{"n_layer": 15, "d_model": 128, "n_head": 4, "n_kv_head": 4, "head_dim": 64, "d_mlp": 512, "vocab_size": 29520, "activation": "tanh_gelu", "norm": "layernorm", "norm_place": "pre", "norm_eps": 1e-06, "positions": "learned", "qk_norm": false, "attn_scale": 0.125, "bias": "all", "tie_embeddings": true, "parallel_block": false, "init": "normal", "init_std_qkv": 0.0399, "init_std_o": 0.00515, "init_std_up": 0.0399, "init_std_down": 0.00364, "init_out_by_depth": true, "optimizer": "adamw", "lr": 0.00218, "beta1": 0.9, "beta2": 0.98, "weight_decay": 0.031, "lr_head": 0.00792, "grad_clip": 2.0, "warmup_steps": 435, "schedule": "wsd", "decay_fraction": 0.597, "decay_shape": "linear", "final_lr_fraction": 0.0, "batch_tokens": 16384, "seq_len": 1024, "doc_mask": true, "train_tokens": 134600000, "steps": 8216, "dataset": "wikipedia_en"}
Each number is 128 + 24 x the weight over its row's rms, rounded and kept within 0 to 255. Layers, rows and columns count from 0. Numbers have three digits each. The size before them is the row's rms in percent of the matrix's.

# layer 11 attention value, 256x128, rms 0.127, rows 208-255, columns 64-127
086:127089169113073122108138127108106161125133151111138155096140127103108146145128141129154108144143138152175159146114153145131139146183058115124131148114130103081127120096129082158114111130145074
100:094143118105126137133136121189136105151161123136107119110107134138155108142139099116157166091143091137132116112107105143124085126097119149158119117156113172165126120121088160101118131152106148
096:129080158138203179130142144128137150095116129135117114104103137175110163131108122117138115105135106144116145139160116080106150126154061129162124148142135143159097171156147139122082191117109120
089:090116135137177107152076140109137112119090139147147131151089145138170132100142171152117092102093132109148140087139144148130122120155098119141134133118134140106125150121116182114140193143110138
102:127106144170100156121108132156127117101132189129159119111124119165144156138122122119110095132147122142109136113150116128116155121120082132132147103123121149110117154162196141134086144137112120
098:147131145088114127142122120115135123164140122109052103083099141115165131142123125111131166133114076147151145144125092101137112140179116144111174131145138141114118119084141140129093151157113088
093:085096112123098145130119121143139113126152148132118154135155105135121114108113071097129139144197099138130120144100107129143134151099092127137097129135173141154143136133141125157137051061122096
106:149130095106128086135126125122096156156078121120137144149135129119120091098103153092125131130099077114154088109102144125139109101139131155132168117115148102148106122132139157151135107135159105
095:062094112164090123142125115179152096121149168125150137115117121138150152134118112130120139126182116165140131155124099129128124119074116123138114084129118165126143109082144180115119106102128142
095:123108088130125121123105142139128159103101172122102118125117130164083137119165103126165130111141164155137123123128133089118108156137103131122127147135157105143116136187101100155135116102150143
090:099129131087125126125105130145158125113148169138112135130126120145131128138132065101149154110161105120112148098132118156142084111171168089089140129147148137134157102116118122121088121085085121
109:106131141135147129140092133163137154107100099116135202140119111131101131158139062162120120103133121131134123087168100164148099121134092100135128115127160120164150129097122110134103159127123146
104:139114141125114128136176123092129152144120183133120113109168138135106101117129177125142123174126159154136125128168168114115126080143149121131152139140074173129150155133161100128102112129111124
106:148120127083120152149166133142111162131142104133091113110108125115141085107115136149145136118104061171112126132172136080123136133173112133127148149139141129167125086126110133073181120186149097
096:115081120114054125125115137095116135111147132108080093090118116098165153127100126145141121161146086156170151134154112154131128136145139115100136134148116103113115139098166116138101159150112121
112:182133156160143130130104110098158133153128067150145094132084138114139168133169141146123128114092211117145147124151137104110157124151149151140117114116116119097115160184145122154121179122132117
092:144131130154057131147146120158136126156129164147127111092124158126137152129118131116099104137097176135120098116138113121117120124169117139137125142116085169139130140149174193139121160171117143
099:097133081138117102106134125152125083124129156103164153123093120103115162119122178157146138142121137153133133150104129119117133139115138144126133120136128068098150077060119126088155127127138149
098:111168116114120113157098111058114118134114142099090177140128118144159124146165128125141124163153105103167129133152143126142112109171135106115140144114119128171134146131131102133096172159172144
097:136112130145132146112130145138112153086119130120134077139127132099105137141119147160114117175106120125112142068175150123135156092152103095126187119141120110113153128131157105167112158136144141
095:118114135140071132099136110187120128161133157111143169100158115110128141140109144124115106175129118141122090146184124147133138093119088119106111118137101158090134120103152134110101127154114131
095:126145137157132133151134120103126135106126111124164149138140130178160161152131141161159104093093125140122115127150135131122117100124079107142114132108095138105124162156149103159180105114130132
104:142097117097152147125106153131127162088113134149071074131120148064101096123165099100142174130136125132131109084148115132139109125137164097124165157130142175145134136126103113178125124127161133
095:114142152110143136146169127176155133162144095091103124090120123133097136145115127160122141125130124187141155161114123099114125171132112135126121115167159113095114110141128057087123147123080102
100:100165118088169135164104132114168149107134099166094118149092150121125113149137105113146179072134126119135140136106101170129105102105165098141117108128133173130161134142126172090132162109125131
090:115138094087140149148117130149145158139196103130049093121121125175176124207122106117145155085163062131114105111162103124133124113122105130118145100129135160133109115139158140129132118138161157
103:119133103111112155143173130164131118131169117131148089156136120184128136158091110083119131113137096125087123141123132074114126114108116174176129116123143131153150093121115151109131138127100105
099:171163139105097118144094122059124143129127087112099123122147142139136095132140120129145132133084156099124133133127155125122111154170169133126114165101124112183125131165103097122180121172137135
087:141075107169134130100082108165123109147100164140144132064104093068161121113170143111101121170117153151150115137155135151130142143127169124113124126121121111073083149084120156154110132125112126
099:134138077160161133093112130208128097108146106109115130141127125134118146164116104110099140140121095103067112107116124098138161180065106136145132121140170112159122151131112106136126106088112138
095:141141174159132109144132122074132133134104085121151170101113121110154130107133128193144099108125175178144159131129152141123141149171106124104120121131139097140125134159131122111128151154105091
094:087134122148097111134132134130137090113178147131113126123153122155161102171123095115129149176159094168120149145094136126133136116072113126132101088137139155116143111175137107126136087110086138
089:137149119101118120168156131128143147114145121145108081086119156115111129139107149122143172115100134167107136128111117112122106107177159092128137140130081142142160097113095149108149137118119102
098:157111121113134123097143133095124116127147115095132084144168149136124131126112123126152142176160123124125148113168118125140139130101170149105136144139111138110131155091123075126071105093137147
113:134098136100090139129148137098100130137126112120152054119151149111150106108090166114175148155113078122110126119119137121123107091131170124095134117135102166136114112137105154122123127145077122
098:147163158106076129128093122095138100137150128073118117147147137148141132159154146135174123130142126142118162123129155118132119152173152125119142152127106101096138121111092046112156095125168131
095:116129149140101137163153124077136145129123118142166141134140136159122162126116114124153139128156129133113151149107127130129129110165104106132146151094138153171184164157124114164081146122135099
094:088117135116148110164121137111121166108107098124126118138111141127131104131119148132154157137127112112197099161162138126127112093103132099142146137133117161102141117134151152112118155135169126
097:130130150098116169092109117126125115116135141124120105141165131099125138105146121121171140130149082125056146106096103136123115156133164129099111141139104120156125129136087112098130103095079129
102:156165079120206130121106124126163155150159069134095116153091114107144139126134134149128137117098144092120120113130136151125141131110148146150134109132133073137096135134118143134131133094166157
098:152119099097181145150120126118143131140112095142088074167102139129119132090120133116141141092081137099136134075117095172130114121128190128146158137118142118132106181155109167147119144111169094
106:174126104147128117105126118127112136160096120091197142104103111134125117133170122148145129125131143135172112115172173169133132132096118120152169084114124126113144128125116078124090137149177151
095:154134102158148125108162123160136126117112136161141127126167135074096096122155148119116120175115153101088113142132173115121140113083159143138111154152139096106139126134098144086164068095126151
099:159114152133134134094141135192139162153119081170147093133139131085087156100131146147099116146069185119078113116119146117122132151124120152149117122138117133104119109176134126126157125136080148
095:113124094137120136109119115149100120116117155128145101111117151057127122115090173124091155152079069136100122103096123169146119129126136097105164118135131119150128116095094192094138128118085128
094:130130159171119142104133124150140113131127141120169160081120135111150136133099151143118113105162113177125121123103120149127139135111083084088098088143123166130136135100139154100113101111062125
085:176138170125162156083131122088108118149104179174150120096148114124115108095147136112127112130102139105098142132084145186121149152110137118120117139113098110109115157109138114154119088078096140
089:128152136095146147119152115121139116153150167111092124100151110149089141120075114116168110123162120117117146137116121161124116137120128117123129153150080115137117158153136133109058099056115149
# layer 11 attention output (transposed), 256x128, rms 0.12, rows 208-255, columns 64-127
084:127119106152157122154114078138180119104101100148132107127093145131148158109085152123090106086137109142123096073113174100058113118102158099120123129176127115142142118119121166137162086123115157
096:140123127118139136141126180134132138124127172091120129158110115112101093133137118149119122171103126119100123180131116159191145119145136147111140143101139087087105133146142108143125183131164114
095:133135088115078121144100149137158148153126126094118125180115119098102145111169126117138084154098145138167140183120121121159139117090132151170141115132142124104137150101124080161105129091151143
084:143145086119091126121163167110136114119148121105132163155148109113096136138194102113129152132127144125113156139175130129196129152098137135160147100083127145151153128174150105147112103126092081
099:117127092140117153134124139121168129167090106094150160144110128099106144130148105125153112142113134125117137148136127112159120173127134130147106130139162137157160102110118143130135107095135129
092:119091125121132129140110106169143123121099139112127124137083107113096136094110108138137118159168126108126098142119154162111107102103123136110136121144129065123088125155145126183142117124181158
091:153115151164137129128115056127112157150133164113150123110096138119125114145087186148119114119085139128144122096138128134036147109149135113116136119200141143132139080119117147116113138131157136
103:192149105152127161163123129088122092115141109141111132106099110180125132104131143125119147108136132143128172117118125139085107121122117107124140129114130143144124125173160144128127134145163118
095:143123120155161157121126142141166155178110149077136155113114109104114130137114108163143105147065118133105105113121147127160121164136138121111081155150148141129125089156141153124100141132145100
091:161109124138108160162129173119158119108119088128145170127112111155144121134174149116084125152104115128139148119117102147127128094154130135192163121140117156103119128084109113141102136127132143
094:135102123140137125136121085092115114111144156143103117133089118125104116108123172157120122119117135128146107136138117148063147123116122157119146108182131101123147141127135127173155130110132087
108:120113112134090124134138109123185126117178154148142079155127125111124165142135140141117090139121117117125099189135132121064165134134165128143085116188123128104147113124131128134114127092113131
104:174134094162145138146109135127129078101116099120109126146126113142137139136118113107145146076146119139143120113116154101113114155134157136159140132107153133163154139115132092149133094102132141
103:137124123127140137141090088143080123100111123143117151132138139131137146138105109111125140143183155121173096146077152114119100124135135119132131113156114135065064141132116107163117113128148191
096:111115144125134136127106099167176131133076128127153153150082138106086141131153088112125097135158157103127124140126148131080105137138141133140101114197145114114096108131110151124142098121133151
109:081134141105132115114144198140096145122119124134137119126154125119126128118137114135110120127158101132125140132137116148227108123108115117117159131050124123124111145076123110124133092139133127
089:151116108117171167094150145150149113137132112083157139113123128122119150109107084148135143107114070141097162148107166126186102137136124121101130137092134109154113125117130129158128084110164114
096:112097145110160133168130158134158129144101101105118138118159136121142105129136076091142142126139111149105107080111146124186120150126131114115069152099140158133100131186159161163110140149094147
095:136092119129097127131113135136224122093128088167135106155124130143095141155129116158118126146170128085115130151158118160101128120118143144136149114158090139109116138092108117146153135125105119
089:115113130156108128155133119110161108132103121139142166130096119143104164121123078069176120095158156123148148138125111091104139164133153148148079096160160148154166146102160110131136082058101173
092:113117115117143140138129131134240116111142125092142109154102133130126141118115081143134123119114132129093105144099158113138112174130139141111106146141139103138108099136113137119156130134121155
094:122158105129134126093164152160147099141106115142097079136136123117131139125093088130085136125128119131108180150104135096176128145130153135107122143103126139163186124102128138144112103129121113
103:144115143167118151152155117111112096102132147147125185124091088171143130154146158129132123133152114114155158126123145114042136113151122154199136087173107126110136152132140123116090149105137133
094:117084138108107110144110154139072145122122142108144113124149139122135119106110122093119136116118153150134056123110121152190127096131125144123124159093128083120090122115112120149140119143135195
104:114133149142126116110149135130017133168142152127124131118136120135131130121111150143137103133113130130127130131143115131158139112112131141137117123107116103126128144138141124149119132129133080
085:121149125153122146115115174172097109144091151108149152157096087139116115111119125139140147192114150116130123182090093138174130134108104154107098121127107103099135144142103135132135166155134098
100:182136140146155125133093142115160128123120148114083134128132134108098081078134143152177146135083123149125134143111106142164160105132122093061105147120143115102133157122120103146115126115162131
097:121130140108148111107137078138046134101120103192143128117160143131143154127123154128107145106190127125157134110136106134057131101141132110124158105164122140117120137079107124121120126105121126
086:130126120109129139149135176133194107131117129089151144133135110135127133128157114153097118137114083102129147090116178122152088174124122162140133124094131147139107064191163151110140113164126151
092:141116149121110100161121160123126161149121157121165122141137111148120074084155156149149141159084143106157133146125077147148151129149110155126125113149133167115119091132139118115131175134119160
094:107124113111138110118120113149062146127118114159137087119165156118108170131112124110087124101165123110150104126133127129125109123128158100132148133134128135131114122112123120148147073119123146
094:139108147148136132120110094131100152164096145131143126094124141131085131110091171158137157108097153107127101085130115144080149145160142124107120141190142128125134101087109130117138129123144103
086:117110148135138136108137089146069112106126151136096144125138105141173158124103087164127124106113105132125106117103143134117137117124131129106131117133135100112113145120144137172131093137111134
100:114135161132098132132111100133168163082120136169115113151077137124129104158166132112150100124169177129142120143120115139095143139120128150137123110168134108131129144109101101081158170130103160
112:130158123133134126112106099117172131110097154151077167144081144143095136101156101135129113112114181123135154140131100141108122141148118127120162135172151089122093153124118122102129107128139111
098:103128129133163103121136141142160128043112109191108104147129128140155122125114130138096148132162150116140088101116104137153118108112132134107149110111131104130140146090099140153173126147073150
095:139128122140136126101130071134157161115143122144107083134107155131124140125091144169118078095134118128134137125150107131078131121109157113098123133192127134135156128050124124143150093090123107
090:120095112150083154120133139111141127176172136117102157117091107147102173147138097123143092162139168142118128141123122129136095115096155148170077125147125114120101140131121129089072170116135106
102:112133125104147107101118131131139132080103152150097134166140140144109084120158165116120103154116175103171133157147109160112142121146089144144172127159148082108111149113095115139146140138127105
101:105142164121113129139145188133053132136120140136150128144156114135131101128127132101142130151159124138159148129127104120190134122112105142108111131070118147113129142151138126112123167153121117
099:128157140142095138135145182105071114115146149129121141125117110141141085131147141117124104131143122127141184165135114156195114114120101149127153123070117114127128137144146109149123126149135125
104:095139124135124127154127157129111162105153111172128123127137121158146164163137138142116101121156134137125109151134098112165106143133187140109082127118133158124127116098139151065155147146094142
093:125118169120160083154122136105056131122133133121114115092197132144179111126106136119142167098105122096162139076127120121115144130167141131127135114113124171148112099111134058138130129141102168
096:133141126105137128117165179133083119120140153095137147114156121154137123083135128099135156091119107160144130131121132100188128136130101120134145149078143114140091150124119102095118112125156123
089:128120144096124123126129093122171122113109140124128177119131119167122122107138082144153104109121157105127139140140123129080145165164131149118125122186145135117098108174152134121147134153125123
093:111137107129143098109132111142078137153121145106122105134141132123118165126107100136125134123092160127126083134134140102142121162130160133133144145127151112158142099171137146121141110153117106
081:106150107110137125128135094125083108132140113104139112129138141111173132156111157127118126090149106116134159104163143117100117127139118163125158148104126153160157097161151169123164136156148077
085:108123078124093148137091150135109115119135119111145097157135136114166108164132126102138082150101131137141114166115104146169138080119111167121114168143144111116143128103107118165154160136109115
# layer 11 MLP up, 512x128, rms 0.149, rows 0-58, columns 64-127
097:095071134106139143122137147128132129124111112140118142125129119141170144161110112102094163160176168132135090138156086136162147101159121206101113123122132167127129124145159122124084164133106153
103:142178125158120085180167130107099089105165104159129135176145104109134148171107131170148081116120110124098121143112104145141156096137130120135122157116099145113122158144082111112143135114139160
105:159118146162106078155109149174150100156174150126101111144126141114124094111129143148166161129124147141124092135164171115159119105143161106114122160115102162134087106141150109145111099095133139
088:147116122193099136155085137126126131155092112163121135140129110107134121140128053095153088078147148127108118111131132132154180165098096137114108136113137127116124133136136142126137116130138161
108:147090082106126141165169133127098109140154146128102103143126119133119120137082096123123095139121140078151120144149127120127120175120095166124149181121129147137127107102143138203120090105145101
089:151117093182120148127108137142150143110170129144122192109110148098167147114086127113119146089124143123132107123114127115123114174145138149120150131135149137135113132116137111139102137152108115
103:098154130115123098134122133152135095077132162165130108118146090134146106147149181137101153156153166132107158082133122093143142140167114144088101131137094145091112147133126137067110129152120150
116:141160145169106171137176146125121105120122150162121200151156121145142131126120105127124121126185097123142152134100160129125147145137090140092099123076168138133131134094082117123092073137136130
083:084115147120135129129136147102138117096094078114144187132110085128140122108114118115112108103189103141159137177148122094136179166147110114124125121114111161138184170087148152111114111122151146
093:120151122139159113134166154119116123068111122154091124147123139097136107105109187149077113190113108126169169143132143154135133105120119143142157158136110112152136117114126128118101137133145082
104:125142111143152141165137134167136119118150138173097124106123161160155111097114143088146122083110131122135102134113139127113127130144061112083138206130113111125125100095114116142109119113137142
088:097065131129124144136166137115126072126146126127128162104113121137130104116148154133112144081147158142093137140142115130154152112148102137100119125127140163142159102094140112116097135139103156
098:134160101145112125138197163116136106104110111136104119126156137153127133100093121140129096114099137093135146112173132141147124139156103101121155149134112069160116173147111165128099140148139079
113:129160111115121093142116150140104078127140145154138155109130105135153104189125126132146146164149152119121085092134129145146165122156110149110098117108105143110152139151111167089121158140129128
099:150111115130137160135138138167117141132128151128113063140182156137112124132110090129121115162105164099136126137155135136139130102155142129141170131110152123150106110133114108154094178124134109
089:121119121128114169149198145156118116122109164132102103147174152094160087172104109110104127148214129113111108097143148104161156124110140106098138151121160118121083116145106120128117122125113126
101:095151114119139136116151126131136100132076132134136102124139131088148106113110137135154155104148155157119139149158128095135160146141112114098128148102111113077117085138114160155136078120162095
088:156115110126126136126138115124134106117124102135129118149126118134124137145114131051117119160138123087136105140126148169109126134136144154122130130133106180137101153139143138116078144141105133
077:084151104144109134154150164116125128096107120139097132127138170091121106117091141129133114135134109112128109098118158154158102151146102089114123176118110108104108096116113132128075131126127106
093:152141113116167089133113128160096143127105104103101112113135116083116091120128093141138147127099110096085106097164132107170106150131154131118188119144165091148105132123120134163125133132137114
111:119139127132177092135114119150119103125192093126128137163162141080161109163095152141104157150127149127142140066135165138127115146159109115085134135109124101124112061097089131138144135122144128
122:168071158153106159152127139149144117114105119117086114099131118132171078085122097089151115110134102154127091139147133083139140176170134169099099145097089134102119140114126135159138107126158149
117:144164143136139147105118143132068125113131169177172140179145128114092127128144104131119112136140159112133142140087116119161158096130109154100099109101113103109125118134088109111125160110140138
090:035074141132143137131176144120087114117126111127135127104106104098087126123119147126108083128182105132113134166138132120139163118160122107122107126126111112137135121072166148133093124116158123
087:137103146117166098140100146142076125116115176128131105133116114129094123120147160139135139144130156113139146135176101156133117076142107143115106112133154169150103141113129128120088163148152138
110:128088102143145123124117147176144145134135062125116096173109150159111149161091091128120140165108129145131118112173114164153155152130130155137144111111148062103132130131113159171125130108123076
107:070095148103122155135153145136117174110138091174135136128090164127129161102164101138136136120176136173102089175186119096154112118129124170109116142127090106108147124122147086131140112133160115
098:148145144151094123166106133131095118146119133123105121091137113120141112108152069136168104113151107131122114116110190123156129120125131133129097155112157093142091116090111131128098121121106109
087:087139088153124116166146164148115150091096147139085158134144178117143102132122079123124103133142128119156127096147137124170132128143138124119134178124133066121135130090116157118107132137128136
106:144125122142137160156098130107124110108134148122186088068136117098195119117145142138081116161119138173130129122118135145134154134122128149096095125073119137094086106089127143092182105093146119
093:119146101156113131115161157147102158122135125115143137147158137084125103105102119132149113165119125082114097139124133144157116154142133119098118125144084094112080114159150136185157115147152138
108:148091099141126126123130156076078133109113081142111097099149141125116143124127138129125100169112126148147104101163128134170117136157104115155160108138125091097128122081104147150117156105116120
108:100131129108121138113150141155094153097097177137129137151167170120159142088125167126109140160111190108123120186144167170145125084120094093126138185122120124116127118118116129097124139123133084
119:090116131150128132128164143165122115109165141122122081107189147130104091141127174135110172108117122087075134103100121157144100169143096136087129142126144119127128132162101109118132135151108131
098:173134105168123131137146161111141121153134095105102167098137106072144181142121102163110156179129158126131081141104120142144141103101115113110124162137125088098133089145166127153093117116131107
093:088102130137161134140154174129154098108152113162109116129093133154124111129095158115094153150143105130115145108123116115138185133128133174104091120137140127127146121134145112133121121149132115
100:114096112110160174124132161138113103114138122114129122113118101143144098113107143119108204116105161126127103120113129122133152130169154152150092144114098114152133071129118087102138138143144164
090:098129123099106119152197138126091115092089077161118159126110118146126098128133129134116149171100143126134128146124147132124159136182109126133130147134134119149111162112160159077120148155148133
096:135134092130112106118116139149156129117126109129124083158140119144189095145125165105151120124121130103165104115146163150140123134133110138138138112133138144100144105076157095134121162167139133
084:072079146121095146145168140134068110136124142125132176114093112165146104100153120113127095124160102159101139159114122154145131114118067148127083133124106133131139137096131169125083136136126121
095:127133118158136119119127128137132180122149136115131111086125118163173134122122125153128089125112119137170101162127188131115122102190101116114097158122133145150094118104107127169110165158130124
089:138093110151174162137134132150119102118107106134139121144140106089168135125134149120117135122181111141068126105116118156126143118111118167117111120142176168143135117096135118156099167108115115
097:158145145097119136164112143168127123123131113121120077159117119137113148105126127096120126149162148112132104143128120063116142143129135182124124159098125098116140086129157125115188114178115079
108:119126123138121136134162126150085093086142132138103139175141152079138121110124176131117156204156128131119127099084140109139111143143142135091125144134114120129139145126093115080152152126137116
096:126125084170161184170142131138148116073175143184085169149157142167151136101096143152118127144118112136101110137112157122126108102122113143134105176115122135152142119141100131121120121111138128
085:121105135142103114196129160084100172127121146131154131150142137110090134119101154102151121102101144087117121071127148101146149127113128116162128132131116132129130150108101106139122189112108153
107:101150128163141151118176136175092110111135138152122133113148138119106117116092126127128153143115137073129160155137118149146130133131050146102105154136096132104123079135131145119131112094109086
093:131110130127207138127125128117103123086121113141140116127131159140102061158117135098157105121113161130115142125144099101136136118195095102082129132118114131134130156075110136106139095140108157
081:123140096171063114155121166118104154128070153130111127131164174115124138086091128149130114142137138106119116103145163140170131142126102113121141160115127100132120108139117131122101155135166142
118:134112117131136164165115125159111129136169090137142134131145136118134151097141097158098123129127159184150120131121175127126145161112090148108118154115135120110091083125114113113127146094173136
110:135136139126104179126110121134141139135131111145161160151125096166185106106122120124131125067153146142169143142168135079119109144143068102112138184076111142130113141114150150169105096123161140
092:152131094138110160131125132120163172129159124133159124147168143112140086131114153126123131097090140092132108125147164149139115140155146077135126134120141097095110152126132140148123118176100152
099:144123102159138137163151116128139116125130107139171149120120132106114149125118138103166104141131165114182118171126167197120144125173139126137130107092112119118114111125124103121072136103155143
100:175072133170100142165127144131120098130132164144044098147157152111115138154123128110132126142152133129161115086080112133138162112132099142118127140122171141134050124146139103108080123094149133
105:149067155132107145128134121158150127148102137158168078108116119166131152115111127144110102141124201128156098135158140148111159143178109125146140145061101134116139089131139138171112172178123085
101:098077165134128158140159182148135091137124174161147126121123093111119148145150152107127160101134105102081108143109105121120194119124138107117104158123089136110116103134168105140106130165119146
114:151113158119098127123171151106117124108128145134107116132181138110150101153075161118121120108164172111147145112141149107139167086187127111126127120089124123142109141118096126132130130161121148
093:088135076131130167154153120135144119120111135110088144115124101101102151095117097134089118087141113157153112125133144120134121125103146133128145136146123094126091129147132114146047120121130134
091:085179088129111109136107135158086134092144144133120086138124107091129117122115136160083160151148129122135120092124126120160106150111124163132079150134119122101126171151144157135126127160122122
# layer 11 MLP down (transposed), 512x128, rms 0.148, rows 0-58, columns 64-127
090:169166099133134137164109103120097134115095161096120096128156124167135141129114155159156107093146128124133140140182144078148128134135165112136137090123127132126143132140096123084181124109149100
096:157151115116129153077086156096115122139119132108183142143152148131120072100167144107116161107108171170125132147151122157147115135160147105148128142133109120103114134170120106112106147089140120
109:126130172149171173086076103120135144106095132156116112126122148114116160145116135127153174112139118146159107111107095101117122109109109132123131131093101108146133116122115100143104126151135149
086:178142139096116131079147131123128163132171140115145104128106197161131101143139174147109127112102090153132125114159111156148118160163131133122118139100128150159141119123084134126109106120162104
122:128132116129111157122122022178154131128129150126158092141169123146114148149097142135098132132104131128125110134138130128026121093141149139146104168115149141125130166106116116142102142128141102
081:138156177105110088172113104133121108176106140135117082116101071119140152106167153185100152102087121157135149131159143136090148157129160150152107127123108140138146118142149135102109131079138140
101:168138111140130129145119092127104174172100167096137144152161130112162107115091135138158139101109110108119146110131148117140137179098144145122111145132147123130114105159101097140144148076169110
133:133134176137150153139072136103117133107108111143111151128112140098118139129139129164104080142126120166148124177105144103090147068081125135092138127149140158104133114092099106132155127107130157
088:128090150101133143112119116141117141142092153170117122132120152152118090120137126137166142100143093150150140073150129106113125129136096167101103169159163146105129117143103172140130125135130109
087:186114137112135157091126109113069151125097138161135123140166122180126116162164139096135120125128103135142154088102148156127111136173088111112098119139151182147132137146086129132097094094137113
107:122132168135148061132137145114132117145098094144132153113132129118100123123121150105123139150121143137091104146124147062074152121106148137126139124234151125122165141134124147097080116140143103
081:147130105101126141108103116123105148143079150165150134119125111138146123161136173139166101108137099148141137116166130133186129132136144113152122158131127180128152130123128114129109090139119095
113:101089121118090159164119108134113102119113152119143128135116138069159129144113120087129098197161162105114115118128119186143129151121090150102146135167143129131147128119136132149093143133198115
121:123121133125141108174076176137127125116116103119158124138161128116114140140164141125076141111097157127161105074149155104156148167126132095140170101105135144098137057136118123104138158089140124
092:143116161134144113127128097133067117140118122121128150122132107154163177119112131108148102103124125145126107142101136115060121123121147100125087147143112188150138130144132135076170100136102116
116:128100148179124150143120157148143114107129175121114112131158126111159115122102119107098111162210136121120081110128143119145135132123138147075161138064124110108112122139118104136135102132143102
101:149127119154152091185109144128094148135189075113117166154070100096132131113177123118120091114126104124126111114149118110114128145146141182158151101114123134120133136138074084123114140146142140
079:131128152131155136080134189136128135153114137125160100121144154133130119119115142145159153117118124143121143134152107130255149125138119116146133137043141143127128145169119115124145123137126103
117:122111102154108170152128148191147135095096147126098119121181129099133123133093117099122092167132179099148100116154137152144146146167130102110191143137123107118128104117107137147097107123151094
087:142105148151138108152146151090127132142154161169154164112131099121115128137113152070142120121139079151115117163121130121144144124125129122092072118059111146148121143164116158116106100157135143
102:105117142123129104126102105129133109120119144123108138104136147185075141109137124115167126106136109148139166174135145133064129149132124123148088167094107112151119135127148088160108091135126122
122:145170151111126101134146126122134134100145108165114123084190109124154171131129150151137110138082152164116110107090140109117162135138169155079152111098095112124128119090137152113118133145100115
110:097135134076136107086156170129090117141125071157124107126127134137145117105127141125079127115092146128148139097080111148111120095148095147159106137156144153128161103149105138162115157117146137
089:157132128149162126109143138114105144142121143086101168132138117128087113114156173180149127121130084148129170108119124120172126148062131103085112123151142152131134110151133123126169133106146091
088:149135133105138086122100112126087105138115142149154163095137123164147148148109191176149110122148100160115156126107117139175150163082163116081085143118130193138150107129135169126129111128139101
105:137099177162133137099117201149130098113115143121085148135099170168154128160100132112120118105138114152126148128130142120174118139124133148132119050177058119090094106119123145099132112141159088
110:140126135095134087135110117105178062141123112090112131133149091180122116151110142156130125130106149155138158094131186116132127151153147110121145145113169139146127111116129125081102157141155107
097:141143150075115141108109156102107118108116148135153103139155131166133125131117119125142130113116097158122122117088080167167122133147142173120133147102093171178125178147135172126137123108120133
099:114118133167140133140119111168143124137107128136123129138149129094148117126100105103112094159207149117143101124152120145129138146139125160091147170153145122123128096122108130118122120130165085
116:123150113099104085142111090103120145149145117131118149152146167114126149126097174126155127085097131092108106164144100150106113091138136094116121177139128149209129179124119114127106156140127170
084:147134140112164119094094075110112142153098126115143127115111138112121156130142201159156123112107081166133117115135105085144105125146142140151136124166114146149114117122115123094117114077125122
105:126135132133119149090147220126117132103140178156106128097119129097121125173126132117108147180146150146127112118144119093202144111144114153154120103062107130116109130111146112140115137110094126
106:153097180125159117119159148104123186147113084138115142118149127119153127079135127136108137100140130129091111105098115124174080097147166136141141070124134130117113144122123139113103172112153160
111:109129125146114118155151119111137126146145104137115097155095139114120146152132171117151145126109161107127133158154148087136108126114118086115102127078160124136157143100103100160131120096137132
093:106140134121142114112123093096127133106140136142183154154165117127113165083143174139158103093149126125140166148133166133117128106133113131121123159099178157153101145125141132120133128140137177
081:192108132153135152088084150116161140119118140099086130153135097130146112101141147123164126155119164090146153140108084163145109118106111123139162038229125104139116124115142120133131139125134138
097:151114140128122134120169121134132165118138192136097151069150151182132115127112133105132141115180123150125138135104168142128084108133131134111092222121112172146130165157123152134123092125107128
086:113138124081130108084123111118186151169186153082150076125119108127133152150162117142110141159109124148107142103109106136144113111123118137139137103186160094098138110089143135132169136113133132
086:125107146121146117125143164128083111177088158134129131096173161144071133154149129112118101128126098163119123124144158115233136149135109123117108120099145127161159140123084172107132085082147131
078:136089151126125117108138121108059126155088121116114152095085122188125109126171145138175122128119125143136131104161117139158128127112154108134136132194154174141129121161117096176156135146134121
085:113122152135073113108130152126056120175143135128140112110139096158108142133126135125129155130116117148128142147135136130189132120113147142131089136097102141141159095161115184106142138116105107
082:129123128087121076115145122121106161146138111147102146122110068112125130120083143122120123079107182135144087142144143139149115138128135143120109115102153116145117082151106123135102151167127162
098:105140115097108140096094144141081122147129125162155118101151154157167131113114114126122120113091096122150079088147109151081098167133150115119126114100125135136146146121102161132104140120153156
112:106147135087102106097147091134120144115109128137145116118176101105143124170114156186109110115109141159117155079139080166141148146139120150108136127163163111110162121121171161116138125123140087
097:148107148123111126123160066143142120126073152107151100149132132105146105103099144094147104159122136089139117108129127157032153164146111132110119147169117134117113117141152174134150076082144104
085:143139107121131144096101050115151120103113151114136106139137132082117134103166131157110130136157115174135148151140096088053121116093129118102128125205110079104109117120148100135109123130141111
096:120124162126167123146117131097114147156142080128134123088117140121145132141134158129151126136160151104106134128143133134162052118109122154097137139164069116103114117112133100134131173125093158
082:133118122158132128100143157109078164176134158118138162134130140100135123121101167166148163098109076145129111119155140148181157135093154148120084127061122150139131085197118101156130084107130110
117:129105099137111175152122149177120122096070124133120133138162129129127112121103087099098119166141162126117117106159161152144150157137102153110169132146113087107106127099102137131133144121137122
112:163103149161124121148116049080159148149075137135177101167102154088133161111139140118182122134104094133157134099080154111094105181135133116119150117159120111127127104118104112104147096129109109
107:132108154166157156174129068133153148087111166107106123104090128138098099131106152079107134149107115161108141150085145138089139154087161161124145139066130094126111156154159133124107159121127119
096:145065145119163091107141060107105087163106136149102160111107130153141120155133133129135095106136126166159098130133124134135132140101112149113100118164103129147151126154119147110150128145159118
095:113149151119122108078121113167117124144109116079119106101134130146127138104131147144100152136140111116148145151197134055121141128117132063128166127068111140131140106120123118134136110142145078
086:137145135128144132133139159156131154077145100088122150117120118122117098124156109140129121132134121153125139143157136162166142128139151124143119110083074130103179135130125084115140111137123120
109:096156121146087160132116087175146114118136149108167146128123145142133130163147127151103156156092131139152169119160129161151126181093108143148149155145111122136119120108119123129139123089147169
102:089101151121132114104099175106159127177119105165122093148135081131119113139135182132116151095144132157106125161165103129212108116140118111089089149074157133156141134146150187163130154134130110
115:102155135176149148163096137158154167185105160098097146122104143105119129114134115161117150138100123137111157115125151134125147121131119133169132103128130140167123163116100132127155098103131133
098:146135173113137103105115129130085137144164122114121136121086145152134146119128167149162131076079098133138143123129130125186107134098132106111070122131103181152142140152130140084122121099145133
087:141152104125146126126105120133082097165140124104102146129149130171140149137169154127116109108159095120163142101128124124119136154111133107092123152140168152137180104151120118120141127131142120